config = dict(
    num_hidden_layers=13,
    hidden_size=448,
    num_attention_heads=7,
    num_key_value_heads=7,
    head_dim=64,
    intermediate_size=1792,
    vocab_size=8192,
    hidden_act='tanh_gelu',
    norm='layernorm',
    norm_place='pre',
    norm_eps=1e-06,
    positions='learned',
    qk_norm=False,
    attn_scale=0.125,
    bias='all',
    tie_word_embeddings=True,
    parallel_block=False,
    init='normal',
    init_std_qkv=0.0288,
    init_std_o=0.0357,
    init_std_up=0.0411,
    init_std_down=0.0411,
    optimizer='soap_variant',
    learning_rate=0.00622,
    weight_decay=0.0,
    lr_head=0.00451,
    max_grad_norm=0.5,
    warmup_steps=200,
    schedule='wsd',
    decay_fraction=1.0,
    decay_shape='linear',
    final_lr_fraction=0.1,
    batch_tokens=[32768, 65536, 98304],
    max_seq_len=1024,
    doc_mask=False,
    train_tokens=279800000,
    max_steps=4415,
    dataset='wikipedia_en',
)
Each number is 128 + 24 x the weight over its row's rms, rounded and kept within 0 to 255. Layers, rows and columns count from 0. Numbers have three digits each. The size before them is the row's rms in percent of the matrix's.

# layer 8 MLP down, 448x1792, rms 0.0411, rows 334-358, columns 224-335
097:138128157139136140170103163142129121137091088156116146117137106103135128119177108126116119111177088132141112075096094134122111125116152081116069150111124108080112142122107119129113111178110092157119115118086170106105149124122136141074089152174097144193145142100116137127138104139154134109104154122109104146141143159094162130126144116167
099:113125127090138097093134132137132160118190130135104120162120163120098125137158143104124152117124134137123158124087139136148154139122125147078116115148130145128084151113135098106098095131153150091132120151131133096098133147126112145141135153083145133118121123104141105149120131098082085126140085107191137100132148116134135100149137136131
101:163139147174145185163106143160148136145148109064114102134155113111164129146124123132141112124142135120154146133135087109133122133119133137095127118075160174118087124152134097138108131110108176125118116149126115106146091107130105154133137148131155133118097068119082131108101143162141126105165107139162151133125079170127113131145131141124
125:118121113129118103086137173139136078141131100147103122104087139144136125131078146148139172117124139123105112155119179102164117126146140084150069103110099166093116126127098125141130126131116144185133081136127078101113086203111078123129157147114106119126135107142123111100110071167118090131130135152111112154127117116109117141139113092124
101:115108094133076097081149133091141107091124153151148099118099124127155150108087102125107172134077125114117114128125154115149121124095137141145128114143130106161140154116142111118093129160055150141121119106094158114149142094092116115135082152124087106159115134172154155133138134103110107112137133117163154138120136156139101144117116117115
103:110100133080161122134120122167161153134151152139156113140120117153157157096116143130131160172115104141072114104175122121094123112142144135125103089164165153143091120116154122085161104167158143192147118111093105098159132124114110112098108112156085108134132129117114150119126107149139136151153158152123168149107162091140150114109112151142
100:137109134081103129163108145123109133133110132099175174168133123103098159111105145142191092096107142167126117112126118074097129145137179151150105074175103169133153108156094138097153144141185159172128097067065113131157140097148106147093133174161126141173091080117139113164132122154139131118100160160151163150151100119129132136153162082121
103:117135117118138141150116094050159099125133143152132092112115142149105130112127115135141094122127106137061095104124139106153109154171151168113142100139139112117165145150095159129137156123118100077148161089135083137122149122090080152115109127126124109112135121081119138126114098153119106148142125125138089103093130137064106146106136167121
101:124118154132149127135135130145137147085083147122093143138101110140148123144131116117166144080123133147116060089137113115100130134088138146169144099198139097132166067180151115135123106155051176146095140144138084120142160097099107081146109158116133090160124093084103129126134122120114132129142156092106137106143119127108134103117133102145
104:128132137097145098145099136129134153091167151138130140118162134123131141143122133130143120161127110109144151163152122101145109120131118170093112147138114181145107083135150192100101118113122077143102172110157112137132089173132133142145136126098111126140166135150098097147158132118145126159113115127127095120075139121098122156119130107129
100:132112128111087124142140156145133136128110146127090081117163092136121116163111125155097131104136116175129127100139122101154100112135134143130132116107115104130154149136111103110155087138114171095124110120096111103102124117170145115121129116092109158132132076077129068103128115149142159112133121145094157127113128127119114109156115113137
104:146141136123102157115112123143125085153146104089070101137125158117162125124146128136093135141131174130115129115152111144166123104158134125139098171100149158163110135113127083139133144180087109138088113133139124090122123144169127149147100120130110126121135116144111126120116139145138158131141111157137121101098129139137155104142090093152
102:121113151152169114131102148136195089144076171130108104096141138076158104136144108127114108139150123133156165154107132114118160092130121137134097131119139151109096092115107101163114135157138173106131158114148128183112117143095104125104083188147085101124127129163121139140128138158122099121091153161168138094176156139160098091136096075158
101:091148152120109141110119117134137149128120104121159134156157090172104154125064116103131180174110113111114156158111162074155114104124080148178120072130122133131164088140161112105112120086132120168123072098093106175150106131162114137128151134116088134112167152111120103143150160158103138135133153127094144149105117121081099144082118097109
100:122147123101089097146179155121105142130133129141104118120125125151139134122129129136091117142139136150124111131124119102121118187123133120126106127119114122159149125111145118079166127127112143136103103121102158160157121097109126144120178134147112108152124111160157098124094129134161137134115135130094089123097173103138093158118127089129
099:153138109131133098092126116126100149138093081101145139125115156151155160129147128124116147117131176137103169138122112136139123098095128094131128128156135085128100124166152130161125133115119129066120157090121094136118105139160123117092093146172134089124118111100129150153137163175122127103118153120098123163119110155119130107122161115122
100:172145144116094166097160121146106115121161139107136144143147113150123147141143132142142139137120148104172109153101118134156121136120126097134084144173108107148148135181161100106142147088117113094081151107126135081112127083165121147152092135158158104148114103079121162152122102157086128116109167131098145112117155141166155168133076096088
101:113157134122174115145143137153114149130121112109170130092163128129149153080112132120115122103121122089107141109096139087167121154121161146101126153098114136150133143137111160099129094143140131101123124191120161108098164122181095103123160151134147100158156130127084118126096118150152130133090120164130137124110142112128096107133141109150
098:074169142115155117137154166134146100125104100089140081121150119143151124111128087115132152097101132142157131138138125163107175130107148112150127103114113117131143094126140130137140123150119108137142128117128142114127095076132104131140124095096167137132120098166129150084133147105123128154122117113086129120114129141119126125135149156126
103:103138100077141117098146122131174178114125107109133115141104143141138093127139145103145136084119156131124119106162129169114134144129123100115118132113091151148122113121142161103128114152120114100114085138132110117135111113102145143114153156085135165160109156144150119130117147143147152111094141161115112118145105113123114112130158111144
102:110092082157128174138094123095097122117106147135141154165144116150093091087116116125112139115149090129133115122158141115144145095167077128153156168079123170154126162146113124140074157144151148080130097128110097128122132103136145103137167148106147087121119143087119165134113171160128136134144129122133076126127128156097143140148143143090
100:112201104153142165112115133169124131121158082101094130132104131101168098107146184117162153080129115130134147121135107127143115138116132066099120098092143136170138120150113169162105153141123154111126129150129139108130093131155118120157099101093146110112118170109140118099106153129143128156135152113120077112160146086157152140105115131144
102:113120131126129118154138111123145137115164139147128159123084127135115107121146113130151095131114107083147121095111109125109170155098131097140104128150144125107138126105164115174121138167118129127142209147112139105148107134179111112107096146127139115158181153116137140164055109105140125112122121124136129185146173143127114103179144134180
100:144114106141146162099123122136110122171141149128097152092108137100155125131057129085132100149131123099103132147179144088124167131122109166133102110055105112081099124157088107168144125115119151195144140101109108139103160100109135123158137165117070139142116130111136119136158088137126149137116120126141112122086094110100154109115126112147
098:134114113104134080128168158127110114105161142100065140136104163097120136128114095125130123169079132115128147118133151126132140111147121115146131089109089129084106138127140115105108107144123112088107107156122145152140159123137094123122124107144132146124170151171130086110095122142114118105158130145140105137130127123061120113134146184155